Each number is 128 + 32 x the weight over its row's rms, rounded and kept within 0 to 255. Layers, rows and columns count from 0. Numbers have three digits each. The size before them is the row's rms in percent of the matrix's.

# layer 3 attention query, 96x96, rms 0.132, rows 0-76, columns 48-95
110:118183129111125131188156114082111188128130124132086157130113171098137112124090149141162113114149085113209102119108147094174121120162109101122068
096:158172154105138123150115078141152142187109163111132142088150139100093144133138224155177128104128052098191115113122153155125141141156178114137105
098:130145131166163143128117110086127158118119098120114084094091122155088177128137153107063116165104072119111050101162119157118151154156067132146133
088:070137144037102130164097159099158114130121121111108088141147131116114147120176183122114104112081187097157064097170108124106166133123145185159123
104:103085087165144114081198169136140092098138097150140130134179121177149136084116110111155202138101193148088148106201168196082067143139147109157128
089:120156117132111123143075139094125085124145153106174143158135149115142057119157106098144112200148169194167119119080101157160108119159149129024118
105:116114108121083128085120090107112141085140119146150123084094100111134148094108077163153097156154092143083128122164094147132097131160118104170176
112:114097157109115098114161067197095108171097127148161099131122132147134138086117129144109170146082121122117118147151145156078134129120153205167114
111:124109106104148095100098135027134144156099135082104127184117127135096104091154157136076079131151106148162080074124160131107117196118139152109083
114:112136139086121103187148113101139156124084110138153180154119142146071106135135118156168065147162120116182089135068178108075182177083117144160117
102:122137111165082137113085115123109134107178029156140084154144135139113118111190147109113158091114217176112124123106114164060085182107076155162130
099:130123113185141165132027177066088076088133157103133144147130085133146131070166123155162106158096086057152063138084108143085140156142127126169107
093:139052081128145098126148115093118124164126149134065105170082160176143101174097072159086163138144085138117119156133091104098112129218083129121103
116:132133138086044075144165120135138104104119140137106067134047169139133115066102136126125054158148158135110186136087131115121178113135123130168155
116:166120163092157126068127112112116147101112085101127117110126080176170160170081184142121172155191084064137082154113139182162104127087117095137074
116:138064111084166092089092160156148148116121099129155130163137130174127104144131128160104159144148130165070092141188108204086135165148161135152120
066:158083144150115159140081133147106098103077118190184147137106168201166138100145103107196124103077122130138141096132152078115105102150138064145181
074:110157140120174092106071130157122119110097131080107173119122127159087170143153121116123076158169085079105091156183082062175151133106143047125184
114:141126118149093090119162153077125107119178117135144180098155121108109170113111108142103124172115138161154111099148125118139182099142126114170144
108:121120122079143122060148142135147156114104072178125142099114168150174156116178163135166135124042145131080093089130132165123105143096110123180144
078:184111126167138149078062070136120179172152144115070070172102171081130162116090135095146165136122158126126088103142142143118158103115121161126133
111:184098140118094136130128167225090142124209139104133130102096172112096126115088074152139151106140163169097122190136143174147124125104098147117161
101:101150148135125173055160128156125038091199113166108111135118157120136092140082065170102143159157108105131165123146121154151100113173143168049124
087:125109125167162137210060099112090127128116128098112159112092067140147152141128153128103122122149178110088221135188092114117111164068109130140166
109:151132155137142100071069152171121096090146179090182157142110141129169120158107151162116134116132091106067184130123105175137134154089152101099108
100:129091152176148115152160081177074136120063118066150129131152089143107152140122164125163141121106149128084100176193086129115121094173165102099119
114:101094125154153098114152132119169136148145113188130103121160110117154105113131088082115150157015140130120186144116180079151046140102122157147075
110:189141124170127171140138115061116170110172129130133159197164139112130092109153162146084142088145129124138131095072125114100193122099220115138146
113:137106144178101136091108188155101133118110136171117107151112089107158086115114089119086178149126138136121149115168107104132076164133132190170122
121:169102152114135119111129108120114093153129079145125165169150108126095077103093115121169148085127090116099175128142185147163094101109162095209179
090:174163121150147152113141086125133117112143119176142107141079115152114169164151160117089076155145143084107133108170189081139078092083114140128106
105:070164122123087069136132162144112139117078103116139126164122104160095166159097167170057174127178116109172133121102180134149113129156172173134128
090:113117165093101178152152092132050173097124132135128143179116113052138150162121113214118132126108118092102112109122132070113101131116150140109178
087:139124136107153094129151198066155084174105116143167118112124117170104088177133092096146109142128165074127191124114121123146138111136131186126096
070:114099160098102119108090159149114125134125098128147178112146111159132160104157064172085134213146107158165141114147161111065117191067134161132145
096:148116215142068139137094119176139139140177080159131100103132142106124130067104123130151100143107087088173097112161151139107063104070175092167104
086:133117060140070104132159034111126092125147125095124129142129087045133177123142145134111143121119111218122120084196144094134107147155157130155151
086:150160159129124102139153070174112114117159151151155132113106201121169175050157145136149213102128084168138115103162093140129140069151160075160116
098:090184108096088118172159120115128103107133100130107187097105103078141206094180139150121172104091139143181122134125102136125105155181122122138126
097:138182161171075140119115143122138149166116153123150135115134148084108112128137122128127064176045065145152103127151122131144079190072109133182100
098:098124129117116171177099061141148116136145164161161102092168143089122094128115091076120097145102128126082125162130084092088128105158122152120080
113:164108157127124180141148130120166118048179126166138147130178146149169154140065115153127101101072129058068154144083117147148170105081135192152146
103:141117094086084133128127101112130097071105072109127124152095154123119119074105139066170131165193117117126145078144128163172103152132159126148126
109:088112110133129134083161143078105170157102110131139138106063067169119112104146151141156115204146137120118212095101066142183074103071160121170118
108:152131101130107100079199080119113114182191112107185161128146108097092062154135106096074146120125114145078161133084152104122185120079130122125145
086:112079186177192161102146103143142134157169096139097165110138101057161104084135104052127108110103126154135104123153138127121074142168130112149101
112:119100140140085105164128143189152181167125140148169099088152171112079152069136089059181116152143101140118116124111124123118114098174129125189113
105:137145018180147158135131173126156086149101151138172108164111148145141114192138160083126096082173121128162099145101123086154126094161086129150109
108:130153112133118141131143077156137110177117085185104117144087089213166139101113157114092127125123118152174113173144111053123149163086070094160081
062:124067122141186127098116140147137147145131156142106185149128101044049152179156058164066114135083141158130138090104114125101093159058132167162147
084:128163171121118127145139107169115088120128114111163105097163125122180181078176114110089158075098124154094119112146080098085170114186128102138129
106:108145149175112119148155135101088135143207143065078178087110101110165160118138173168166164163127096114066147152149127120140116129193137169155095
085:115164218156075194114146068150127103092140133154110126171064102128164091176093165167160090096133121129082086093144179139136166116099084097165136
088:156112063143144069129181120095135118114174237058158156089112137094102131122118159132158155103196117148072168122137116159151109073141117167080158
088:094138097166153125096180158065097113147140098154051170117133071108141139124177151146126108088099101119095139122121124125176115143129140156123142
097:069172130104128129178107156178086090116094087148138100087121162226164138120110179120165137107157135137123106099180114064085151143211091094122146
090:166131127120159073126124085113127169164092131170211129143089116102103174101138152152165127129098120112102096080169139116125056113171109115143082
084:157102139128155057172099073153114181184121177117185125123090095135105136188153095080112110159080133107116153102115144173137122121080146115120092
119:147127113107145135173082157106185200150176113156113076127153098194124074123146130111086059093138162116120106141123193151126115128141129191160116
112:110136169169093151136147205124191152151052136131151072146135166173065085143154133106042063149133168142099140133140110130086163164090098127124088
110:085165092104107131137100108147114217105179183119096139107129181192119164098147201121152107135120124131134074119150133155102114070163103149038146
119:108124145127130123123131068145105112146141134163128073123180088105178126072112118134116159161169123155128102126154091080097159156135109182180132
131:149110035188117089160170174128084149103149130126111119158110144138141123158147182095139153115163185106143105146165109080087146157151151105118144
116:120116031117124084134097182142133100139144138106172125162094141152113114141127104153100132121152110162134112162143043081120151101078096157064170
091:075157119094110118091149164087152130131097093114113081143112093164196126113091134111182156118118139154148111130148137113101085202137160103153075
077:108070144135127149069141118168131156118116068180129126096126143123174139045188128132163129130109160101087117146170119117159114125104132129133087
097:146088103153144106169148079108087170149110194077150137160128110125138071113097107143148163167067106121151127106087123145106125126152118145068114
083:097148112104094145146084173116133127174116164143125116133089170129087130094165159120077141079131076107126108108077142097106096129120119074091095
095:068168109103161141133168133122083136172116100164150170117111196193117186127148098157118117181170137129158127171143132128123114129150125121136102
085:115114128140109112171163104181120124086085157169100107095089132148192091150121085120172127080112145106144147165091143138122098156125147133045150
099:147130111094107087077177096075122111114078128072126126123137089160146141117127094125163164135117085164136109064134084151112103140195147170129108
101:086136158146136152108063169121131127171109059080155112102098100089178148130097154132099102102173140138089117150127086156186083157141169110087135
103:149131141126130098073114201139149119130091104158153143154107142068132166134168216137166156157130187182142100143153103115137159161142132083197118
110:096167146051112137060092091123120196078137083093079109121114114179107157212112125174089149103129117153090096189157153155081118141140157129144145
092:093114151140115153116153148132119138133120115133108113165117131187159214138074134106164108179131145141146105064150124137119117106154113150197097
093:174142129171128146158177122058107143170134070085042125155105094137170097155070062117122122162203086130126086145148186088119143100126159091152088
110:087102148149104079094183162114064113111171177216087152122099105086134100152148073099141101138179130128113131138168114096112106119124107132137113
# layer 3 attention key, 96x96, rms 0.14, rows 0-76, columns 48-95
101:145154072102112140160092123117079140121143110115158111144134063142115137190080213145169119185096150083178076103136129097177168147147130170137090
089:120192117124099107121048148110123134157129144048166175109098099152138119105167168107134116139120126131177130074118112089185139073135100146098098
089:132147169144110176076164177113131150168133168152138131123161109132129107133130083143106188121185100074132125124118112100118133128098182130073053
085:086131085162158144098101123130094182154070085122121155163162155169117100134163123119108152185132120157144135167143070140155128105102141143090113
099:091089112124151112119148123098099091130115111164076137192081101096173102106162129139111071128134145126112168168128042139133150110113109102123145
082:116081082142105174133190180134143128084205101098173174125117178190125107149100109116166147190124133128096172108107067137118158143113105179138126
114:192070098144081114132155184110170084142160069233130066118160084115153173144071145147146102103152094120110119123137118132105111162157096092181089
096:135118156136155163133137161128177119163070137111106110164101129162159107096145145115164121142186158119102186113086100089124117209133125159109162
102:156167074190055159150164101145084160176075134125127141131107066091110057161117100180077167157120154114072194130108155152159159092122150151151109
108:151103148156092086133116148140140177129083107105085166061080120137084116125177151123127143098141155097108091086089100097102124087131110171109125
111:119105117148090112157081157119150161157144100156070136153120148079082090189161154122043115115120113108084133111132027109182131086092125169113124
119:108201118127151113139176170158082152157121110088093121144128103098112159131097100101093119085168137084205165145136168074169158127079138165143120
139:148091088135121159127120190132169105107115153135164092091094143146132135120097071103127099106126148145136145109114093188059107130120114121096101
118:139130110147145109153130068093143100153138142150131157133132118108132163131139108152098128164079143149135082103115177109150089093143057127067152
122:137159186121124173131156137095139228129157149097100117165108071086166134138154125121087061055134131119096141124157105163127106103122179141149148
136:135165138166050146118121098145104123111089133062166183093122102099093139168163142147144104105086077086212123119123222097157172097147143115150114
090:148162130061122162135115153116102108139105165176126118126195073103123186178125157102136117150109156122180104078090152084163162109144171150123069
082:107149134086079070131145088131134094157127103118181119118149129153083158081178170151120109115089025132196104095117223099140125116157152126119057
110:136135126128090130137072130120125120179098054114166086169086155155206154090109148133106136167113103133113071204129156146133157132144094139122143
109:103164155124098116152129140099127125170153139138106086072113137126152143137112146113108098112104113146067141151132066145072069159133132162149098
081:116161143156137108126128142166123157150098105108125084181140077091120143114125132162087161168126151128145158101162125115087129122128158125093189
103:162120160088155157148122153152136144103122185158078091062139201169125130102082127102103112103113135126112071143106141167112141139110099167103125
104:101151124068133109092202171145185131041148150130121133128141115102159122141123141172082138102166166109108096157165135126143129108103134074129088
093:107174140156164124099130117186139125148135094135112176163121095107146078092108084104114200108064139099184111134112216119147148192118168114145157
111:128128150107204118127114145121157142162091135138120148081147125117122168089122144150134137131086162147064136158203110160096115151110149122221170
107:141145095051151143133101195082058130119202161089126093148132120183096094142137143082125134137147134135072134192149138113102138101143182138123049
109:139153105121160154124128137120082112117178119114137124172120086095136229178103154201131107097188176111168134148096144066155183136108143129142197
099:174123176111134145101133138111102087130161122128127116077115171090089162162037132145141094171179123069127172110121150070172123123132142115121194
094:093144128088130119123117107100111143173129103186171128084110068119139112151091151068155181158132182173066119076154116165145110128179101184145097
108:200077124098124107103105154102088091135131165128143122172101156116183135165098094125122100110125120088171059131049102122120124159091111128094140
089:133088160114160167080101156156108081091120097104130054127157193110147091146150124140137145144144149080132113140130130130110092068124143143169120
101:151126105128141119191126094104122093127145155155173142124074112082159097143133133145152187064145124062113144202141116103143098129118151124127125
081:091207124076153139102118172108109135179108158120094094074087126151108157146189051141144106079093127122097120106098133140125103128157115152164156
082:130114142105157121111100172120155097108093098112138107121135071197145107109138159150132126078129125126109128106150157095118133102173115123121127
075:108104126168137125118089087139152167111153136146138183130175172109124153097131122135140106179161100053119148157109155154140092127093146188188074
088:132106091126095095141081057087124080129107076109164071133085116127133086131086149144103120181131139194183103099100142125089135109170132106117141
086:072161072137156140140150102122109121148111139189138135128131162151184132098148127110118156108102125091123101165170096095133111130122124127050091
096:077131124208156186116151174129111134105150119127032077108166107131213130151153098164119093153096123138177077163143136139024139119192141137105102
098:157088094111128187127197124135111165112160144164161132141130145066133102139117119127158140107102159174080086152111118132102143124167095140084176
096:097163156129146152154107098162161148197110160182089084161136126152154125107154151092164158121093106071157161107109121084079130125109083144128081
109:115128122125190115171123083154126080090124104065078129132116128110142181196145127072120112073155127143106018105140131113149108076113090126149153
111:134239158160086159080162134163175097114085161145118110110077137121120130144116120170161132168081110080084117100151137128118166083128171117135118
108:084136187134123104081121143131137152132071092081121189148085089113142137140070102084077072164092159103107085081146115086144082173066174091091108
102:151127142105161139116093125141109118174085142154176140120188139137142112134112120101144151151174130089171132148027149134158110098103116168087133
095:140076085162119172147088081151095079173166123109146083122097144112166106142039155096163184081127118133150104132106092117103165141134162142110157
096:084106151166089188166142117142144069136140096183145135106150095088116169106137149091122086132067149146060075126132130158116102117144120145129119
107:095170176107136075098135122157086134114160115085143096118188108068109142110163119188117110153146146153155126161076098080143079156130170159141155
099:117092111111138161105150121096155133181135098132144061125150133121149125123140170115161122113142120123152053113158061114187091187163093108090089
071:113131074139110178118078098107154091138158127130193143095067141096159114148134128098152142163160071096150152161150139160116114160166142113142083
062:116137146182125110127131187119128169181148171084158111069205152094148143120124138200110108078124140087091179127105099190159100181181094151176123
073:142081127145099156119155084126139088175112141195108169135087151083122154111117148124108103208097105105151114170144133111119102118119101140150070
097:097141135149179137138122144147095220201141093140106114111135117128144093117116098119118116155127109178152095118159181075107152134135138109115132
081:161106117083124067120118152147187072131074146145119106146072125135078109112088124093109090139159134133190130082127146121146102144096156119100121
084:070165126129157096127130176088069123134125161049131080133087102204140098179102120155132163085092125131149140120181089135149149159098168137105077
084:126197105092076117158150173100131108112135139136157145062130217124093126145098113094108105114089096119104171109127154155142120148160141134125145
107:116144116171099181047076179124112089162124183135135133070138123113139154164128141221120149118185127114114144160125097159117133132180088121116119
092:120181113116115085106114167118183146154100147162150105030145136123120163096087140137161156108104127076187118151076143154127114146147140084128131
106:133117139162137094118118099131070107102074071129099112148114125109138116136157127139116104175119082125131107145091156078074181121165119142114149
104:099165150116147089113172160152098170163054182102195122112126168126146090148120085130140164113087157160136140061156143158141114141131098116137141
113:119164148104152145104081113174106133142067097141137099143126096145125157130167208113074090083113169107112106196098125124104150175115112188098107
122:170120129112118159156102117143101163154153084172167142135119197095154166139137138088129078182131147155125095116125097138109120123169096170108178
104:107111081182113089121115145180125102125137126148110116154121068170145153105102100105143189119199110178130169079177095135144187072114156127115141
119:176070145153143215151088161118070107133127123070136108173125129127113058158122189117186139084099139149140159122100129106177125163036120118135156
100:180100043139136147143152133116174184119164140157164119131110161088110174136081143134044161106136059111169134153112097135161084159161091168124096
079:175115147127180143124147124137100226112156157146147114151198177093143155166155114170072172129143103115130158140181103125125109158120081094131129
089:119117148087144111075146126127126124082157144147089126033090111090138119121153088160146114129139092126112151122182131087125129165094083153115121
110:108134152121157117141079087162151166120098000129121140136122118123073147124143128134093137078132095138163153142148177127155115115145194077124140
087:173123137123105140115149119166122211203145125112166167144184148082096107149139097146072127115098097118156104167164137064148171108159101107138150
091:113105140100107107143063130143147162143125151122129045109142186061085101149091109164107090186106133136056121128158093162108112160118112176080137
088:106058077154130138162204142093127129112150052154079112088132129141136128152160131139099153132166055154092159087146143161055132083095116127085102
098:172150145115143087115097116104146185102181139162143139115113097142111190163157122141159130133144225136160114113104125130135112066142124084165110
095:103151058116135122138117163134124074153095126178165136126083133082132100125143121134158135117136065140074166056094092114056118182153088116099041
091:143161150079163097109130134112143157167166157131122032092159063149085096129142133076094135091142092168147125210166123101138124167137171215146117
096:133061070176060172114136148121139150154128107086141155117143141114175126163091052118152150074095161144069108158153127169118159088126130152166172
096:155184130168109019100105150149132097153119099091168140196117080186125125149128129158163099124102137092179133113116125114141157139157161095159175
095:170131141134141132172203110100147168172119154122138146135166092142139092098147109152120147189128153102143150148130114086114119153164156057084183
102:145177136121084122159096135124076112125109130164148132122138109132109096108070160062069092157128178149123140174153131145074145111207139131103135
# layer 3 attention value, 96x96, rms 0.136, rows 0-63, columns 48-95
106:167147092099111124200145165107125077131101085118127069116149134120170106086094174076161140207068111130119123113175128183159111134076153137101160
099:135124202184096176138158134182131165138149156131166104120179164161174136105091204179124150122109145152119163149093131111154136128147074103175120
112:108149139115122097148128149106156111065113137186183105142132102119171133149155135115131103115097111075160118091175123090127049165150157143141144
117:167133154130149125176115134150139102155130111054098174173130121127144110120169145096208071148133142125133133095111104127119139140035139082126076
105:157131085114081158123117112095129123148146084146133160066162064188159194133180110118096108157156130153089105108167123104133173125075151127132105
115:133135114147119123118133109061064166148129100105131137118123122109168030116121111152123118090108104122136131099096117159149154131157102089123170
103:118200133089161128158153085095153130137172152085115125120207129117097111167119148095130146170074113133139114103121114085095135165116133094169035
101:117151138112158156138124142119102122133104167171130116115180124093145091081160137144078153091077160154167109127159155075082075113057171160102129
092:177070143138143151157187159100144176115140096097111122087127082147098127145130169129128092093122117080094143174170115159109144164125162151139150
098:170104134128130114148165202156130128136112148142144134052132201131161094160117174164130104160170161122138117131136161110173118086083134193081154
104:160123124140150162063045144103199157114114208144133074178139134090142152102127126095175167140138167197100100125076182162103126084144156148157125
087:192144130193155173137108124079051183132128110126153188163169173158118105128177068106095129108152074133158134101079125102068118147121098168093102
100:131131170169113079161124142076067133156123121117141104138131072134130116127101127152138128091196196145127080111119190155154062084168161176078098
111:094167167151149137138163151108126094119132119165123085065062136082158170136146133153157178077130126153057110112165189101182082172135094147135062
105:116127138092171061157112134118157142127126102126137146113201126093144156104084161119090120117153151054158167089112049151151087107094139122102091
119:078117114133125149150179108089105093060188198154119084163101162110121136098135144174110108086144082089156095074063089088132145090062131120083173
098:150073118188056107160127112192114152078101159141139126175102130152132115143164123149111136115095201090104158181146140181194124112076104100132120
107:122107131140133129141159134164118094115085093155122174123125123130151088043113180155120172154149182178160116192103107086116156167111098081115092
108:121130114099090170083141151104100159145114131152138105142056144181120114128111114129143176196103101126161141121097117143111218161151113120164133
100:121117155139116141132090117156097165083146119161205112101088180140137097155040160126102118132099150157137086133170112149096131150092152094111104
100:053151179112128076104127133147150106070141057108154156119164133126142148068133100182096144131223111160112141101125090147098177162099164169089161
111:187161182036112138128136102125099136160183132166123123137145141132143092133147133148117047183172163148125149098097139188164140098117135097096144
106:129091165095173168160125143148140157182121158175106110144127149129156094147166129109128172118135091184104172111143177141132097199114143130095128
107:107106084127106123115113064114076167163077143158090145120158071121126165092109161176117121104210133105114119152122120137095107126158167137221070
105:094144140135150170060181117117157171113142133127151174121145105116192140068051122078078138138087154123090075068126122100169138133165119139114161
101:096078063155159161155080122101163106119144134148090130075170136137166083081147087185169091164131150105092109100106159075080144126179120124142143
091:192154123112122124193150132084134136062098158102150165111176136126105114056133095113160090123122128150096145186170172168109134161080205127138161
108:159147072130124171114106163112178120087109083176134160160079088132095149137130086156106128075172088175160164166140105131198115122107086090091117
109:097130112091120191066152168144123164157118073178138119158106085149124192116161074147187166153120108133120140169123202127125086122132143104079128
111:142113207147156171150089120057147047110095143110114107106116092108181128066111138087107140129120196180155153105082114120155128186153155096119119
108:171161115135117122125120161125130158131122132076106187142166113077147163080142093127100093173168073117114121125106078096110104139094062119147160
103:123093046153122098137107166108142130214127148086171217150131094148159093157065159095137178108116128142086116103124158113133114138137132092091092
085:191078118103114140123109164138128135150151144113141090129115119089141179173144124147182130151138163123135107133090139182138172112168144121173119
098:109138103166086077073145103096180083101094163095143139142164093084101170180178130143127162138179185105132133160087159113079141155148147068106082
092:075133058068161112120092085163076107212127129150125154142129119099137184171115092118131250138079104160173149124097132174104152118103114128150126
098:113105130108166168124138154149109122122121115106103092147153116095173151156111169099125154082135109110144099100169126113077172111182138183060172
099:085150139166179088145078154138145180087175125139163147133148118166108158116200126183098197120133102164154194112143110082144150181152152110175140
100:143098176196168107186098123141073127095109141078111091140093089168177189090149113156054090116143126098114119169158065155143173165071101166127116
085:099090140069138119063171083107176177138165102118142137087138128137155136101161128148113164178091155151126147130103101215145111151102084059081188
094:107137138086145143120165135153127161149149133159115153093119098193149148105168122100033098073169129120150097209104166143121152104173185126178109
090:137100128072178125135173175117081120189154113124183105124108113150153162119107135151171172112079164111113127174101175190095128083120089200136153
100:130098160169164124116081136149162112134155146148136109181127190214150129187109173072150117120126127130152139146093127071093149077118112164172129
099:121199149133096100097141189103108174105144085158202104080135060144124151113110110164108131215108121170106096155152144117093133103098070089117175
090:177143173077144097111159107136150067109159121118124075093125165123093115105128136107088150167105083131099181078077121114061163091162076095150094
089:140186120141125107133121145173098120180153139135153109114056113103128186118144133107109062125082093182064116100127143152118094157147117082101078
092:086157129100174095111156084162182114188143095191119110122161137110086144108160149105090105148091127130115060139083184066096139112173084103135165
103:138108118120131149131177120102215122141122085081150154187163171156147148132144123162122150095113064110074110156152162106177123124139121133120123
091:125164125095110165194131126145116174158151096171163097146091109123126153094144159189135202126124189124130212155135098095087112150109137097164110
096:115050121136145067170124156153121099140109154103107106114121121131152148133153134091097100095121121070103072057176189135098117118182126083160104
092:143141095184096162188122134196091139107149152124066137148146164125112096077116081132116134104103157140116113147091142116148128120136078118087175
097:150138129112177068086163115096119091075114085092131157087114146154133134139073185105144045110145134162069105125137109106162162090179134103092142
101:176152134146141122122127108211116128166087125193112105083073154175156116112154196094182143090087074124135169138087161142175130151126123125170116
090:157168136124135134113180095156118117153099236098133191114211135105109151074110137079164119172131137106099166135114095144129149114174170158117117
084:135078166157153159092096145124079145132068165158123214137133153186147150205147150113139126164129174136150135187103145160161136143103091146131099
094:158154160106097120161152074159151123147067149072079141147066145218140085173137164127150105171084066124128098175089199143144165154107100139139107
094:130116110103097125161081124171061108083075133134110081198173097113145149108139133190095135159096106157144109189108114145117097128115201085126122
095:157148073070135127148179123132093109116151133124117134189149140108127092129123033094126093191167130152169171061128123143136064200138104152135174
083:129119103121038079128098157098133093076105087133157146106081094188124146106151172070173175109132145102077115138183133127126137156159142097148149
098:145056187101090109117131129076116136149117066129077136172144083113106124100155141195094138154167105137114099113109048052096142146130133155120179
086:175159109158158166117122106128103155138194092099070135118128049133135148180106098121168161196136133108129103158167158111143166147125127111102127
095:183164113142169147121151129095105160123149078037133100099124134128142084147126114110172147150171052124087077174110077086144125125152051078096156
100:099172134138070107132097158112129098115061128143093147150136216141178149125119130187080101120084103143130137112048201147087089081156119140140117
090:144172160165154062107153137161183126147164106135080154055137138165086134123120140124115144122117128167186132160107149113124040122141106103093120
093:132180091146156080144102147087138085096082132118156127153128080136146176113108115137105135177098126127187140135184093136132078120169171137111093
# layer 3 attention output (transposed), 96x96, rms 0.113, rows 0-63, columns 48-95
106:113118137132123083091110173105166151108171157124084146163113154100133126104167156173177122110172141113168100138113133125130202143157130149175149
101:158157124135135084106168106122131169137106124086095130139133136133139150171145109091132108088159113143100114179194124152119121184145103107139171
111:146099092198140076106117126171188127115071086107117155101161155122132151107103164134142049141151157154138088081113104148106123150076124088120111
116:112099139091113084185101129116078150104150164150104086125157095081181097120182145137158177136099148030129132104170132123143125151077119177170146
108:107156165138104157134100130161140059136123180133137147108106131148109072170143121145140131131086135168041089100119152182095168065124125090171104
113:103068117129087100159093102139128054121212104114147145111153146090105115137077144105154131133094090111158135169082128126132116183140107095117123
101:064084115147162158167151130112153125066156127113093141130115090028165085124137084102165145167117162173134180083112130126137105108116112124080105
107:152107115122105141171107129132081167103165133087120153186102083136144174157183203093136168130140142123103173133099140132107105079110147091100060
094:127123168135085164087135093124179078169116110137163168107152167143116122077122147096184190106170090151140164162125120078126133132159133068167078
101:110109162109089068132124141140106180123044148135100165195131136092093172141062144157120150121148145110126139108178147173083113093142158077163125
110:108110037162113130112168219154122143067056093155125076059144124132130119159143119163074170134146100170154118099098130083129121128141112118135136
091:079144096104124082111073090147098073139137090113114161124094143111167138113093137122051183189099115175109154104039115100131063086163079192146156
102:089132146107147136138138109141139133084123185113079111140183170142063086125123208118111156126168183091168149188116165171135079087110092139118151
107:134080080178147122068169064092159152113094111111135106124125161151086125192111155171125137131115214152069126137155068150125096148100162115116076
114:095144129109155134174141118061178120091143145146136112168170117167157061106111132109146124162145095144156174150153197113117147152097127106191119
118:120088077129147150134159140110108111154124120111146172110185054166139157171130209142123194157150149114196134112119146118048127140143162096197164
097:142191143159062074140112084099081126133084130091181113140113119064121044136151148096135126155092139162188112123138124139136147162140134137148168
109:140113102142112132147075064141150212154172149061180114149103138103101116129100127145136150186175155119120117166110082132097119140144161160138140
110:153149139081141123125195064200099143144143095133120160086046128144120149121100061164154076153099139162101112110141140079071177172135127122158077
101:089120156084124124137109136161207181128127125134085074157124150122111136091119115124114096173112120138072086135142114092101159136157181145169083
101:105146099076130095160123047145130121126087075161135111133147090212102152152110104108136163142125128100109092167115066131194090066102125087122146
119:061138122115114172156111075127089116153149159135069116093141134122081144205130103145109073109220082157137131136141102161106186169135129168113119
110:070133099166119110125129121119142143095148061174088140161144111148132128111141172149078170104164166119143172169147104139156179178098084163084157
106:165130112098213119129151098119139057136123103097112098155141058063060071119138144170085141139146173110121105094065104140099155114140096128117142
106:105110103086158080096095151092147144148139141134135127154131181161145087141156121125121055107199098208109122127182160146105160090137153117116177
098:106111077073140102176118143098136157132182075128140146149151165109104139116133119127111133121152143120132097140109159143155084125120127107172125
096:152122149184130122124142141092119139126145085166084207120164065103124090149119125130134104159151117141101146121086122107085164128121131105124111
112:120137087126134145102108132185159106206108125154152153161140130109094187128146125109101098186072113100127152115170109183056066148143088180098102
112:121191146142113129128167111176111103104117103102105155164113111092097104129177154132103103121214132123089154121106106124136106087122176084145182
114:095099111097122140097146114142079141110159134091194092109165116127160122193128078078129113086123163138085114173163136166083136086149141120119096
108:143103137109195177126089203146148089153128168123133152158114124160136139168180136106102143069135169086154075117147149113144084187121122110154137
109:098179178138112096095129143148141194163133149150152080097126105145077098112189151156050095120141119164130164138087134134148138128182020138165078
089:105122167128170113113114126145155081139190102136094145147199116105113152121076196142089094065114103091098127128161138150117070136113111139143122
101:203101122139143050168125140129073119151160116180117131124093111173129121076081075153119131159131107091219141082120138031157112088132130142064164
095:176113102199148072160127100104092120136097113103160073122163173105134071136168134092171133134116164159148134147175127125121042126119132109062154
098:067121151190083093082111124138136106097082167086138142100133120116089138140136162198100088122150069115132208116090128145139140144089135116133129
097:170121153151109128103130130148104108118112120167133093143164129063137084136133067112134093166060155157112152125049096146099120108128115113121134
094:162150086132149184176120171162214151130150154123133153100149143126141072167068187140121105058134168121186133114105165112093130119156134083120049
084:139142078124154125122131178113136185123126173093186120103102171075056128147156143128077087073113126133108107115100129176163087064166145112075150
092:210066148117069137137147144151134149121083163159101143127145129161210145102126157113197156138112132102093153075118130104132124135090090101143154
088:121135111137123090108069144129095093102151166097129151154123106089129077145141151111102131142094039237106164080150148167169119144163090149153116
087:135086165093150167108153105164155094132127115126131107134118134098116128127141165227125101115131108156108096142151167124163184150099136130137165
093:096143128101111170125149119146136101121170114142114087168179193153107133103111142152123173153108171137162122135125111156104067132076115141104095
085:150143123067102130071158172103165134133105131106105154104079114158111134143117138097082093216126168151115138174124090109172133065142130149091124
089:151113189116132114142151115161100153131118124134193142152148139117169071184140118166138178074146158123089116154141146115106123139151183118119172
093:177090093114190067142148152130112124102137107152209124115121122139129150138110109158120111154104094030190059164158085064145088167153123133159158
099:116163144136082109140141120140114072153091173101127161115059066081091144197064088104133106092083140125157144124106168165100152147109134195146114
094:148117137145097138158075113123158218146113177136185136151140178119140058177138142085195161151132112093155118130093126178147078145142121187128131
095:136126093136149164112112074153121207080154111132164140127146067161101133145097064127154081153087127151131110165109133134114173193133121120120145
092:080114105129157059146169114088128114094126141118188114100094102122152177155116162109139100187152119115136110129152061128125112158135170140071064
098:112133095136140207129134182115103140101179117177078092118098117133150134130147121152114129054089118169150140140068128118181143143127132102133158
091:104095076080196102163088148136136152070157162140108092160156151108147117184154179139134120153181187138152084119138156116119143102053088076167207
086:139156089155179165113057174107114168143149148170154112168150115131137133064162166088148181155168120093198166214107102084152141119111154125135127
086:174110107091139162122128150106129122158193112157099140182149143157149149108145158097117156127117107150093153133149130144163154123099211103114127
090:080145105111168125158170123119169114101170126159080137120073088203149141172178107119111093099191109141122088123154155057127130115073151114149113
088:135069126162175141107144159131093143165136127101126130181183151120156121166127157102133148088139088071095129140092135122150170156093160067077109
090:099185152147135142141145088110093117146114120155178109100145118144113148101143149141143118192106118131136225147157066105178144164155097117118164
085:140095091073095074162119087052144112130134143135104087117160133133128135194108078115176158143088117123117117110090041096172090104065133172127114
097:169118107108076140097135197151132149121058126145093130124132084079099139110109053170090150082101129126160142127161085129143178194094115094058062
086:084107095121131098128136108126157140077154073134134168099177114138148102130107158138151068116159155177188147137115132122140128097128101148107116
097:119124132138086131185114116114169084105125145153145168091127092191148148139146157150161088102093186120190090166132153149174067134118127137142180
093:179137125144159083090161163079129128130193149082108097200108045126146097154119117127059120141102159100084087156103183134110113132119089129088152
085:129069069146124103162133092071141129157159151146148094091119132122158130119121115175120201138105138118108078119084144116173199119148158147124105
089:144144098151153117120139154126086144182139153147127155095114153183152132157112149143137150106102046187155144135154102139139157111098094060131129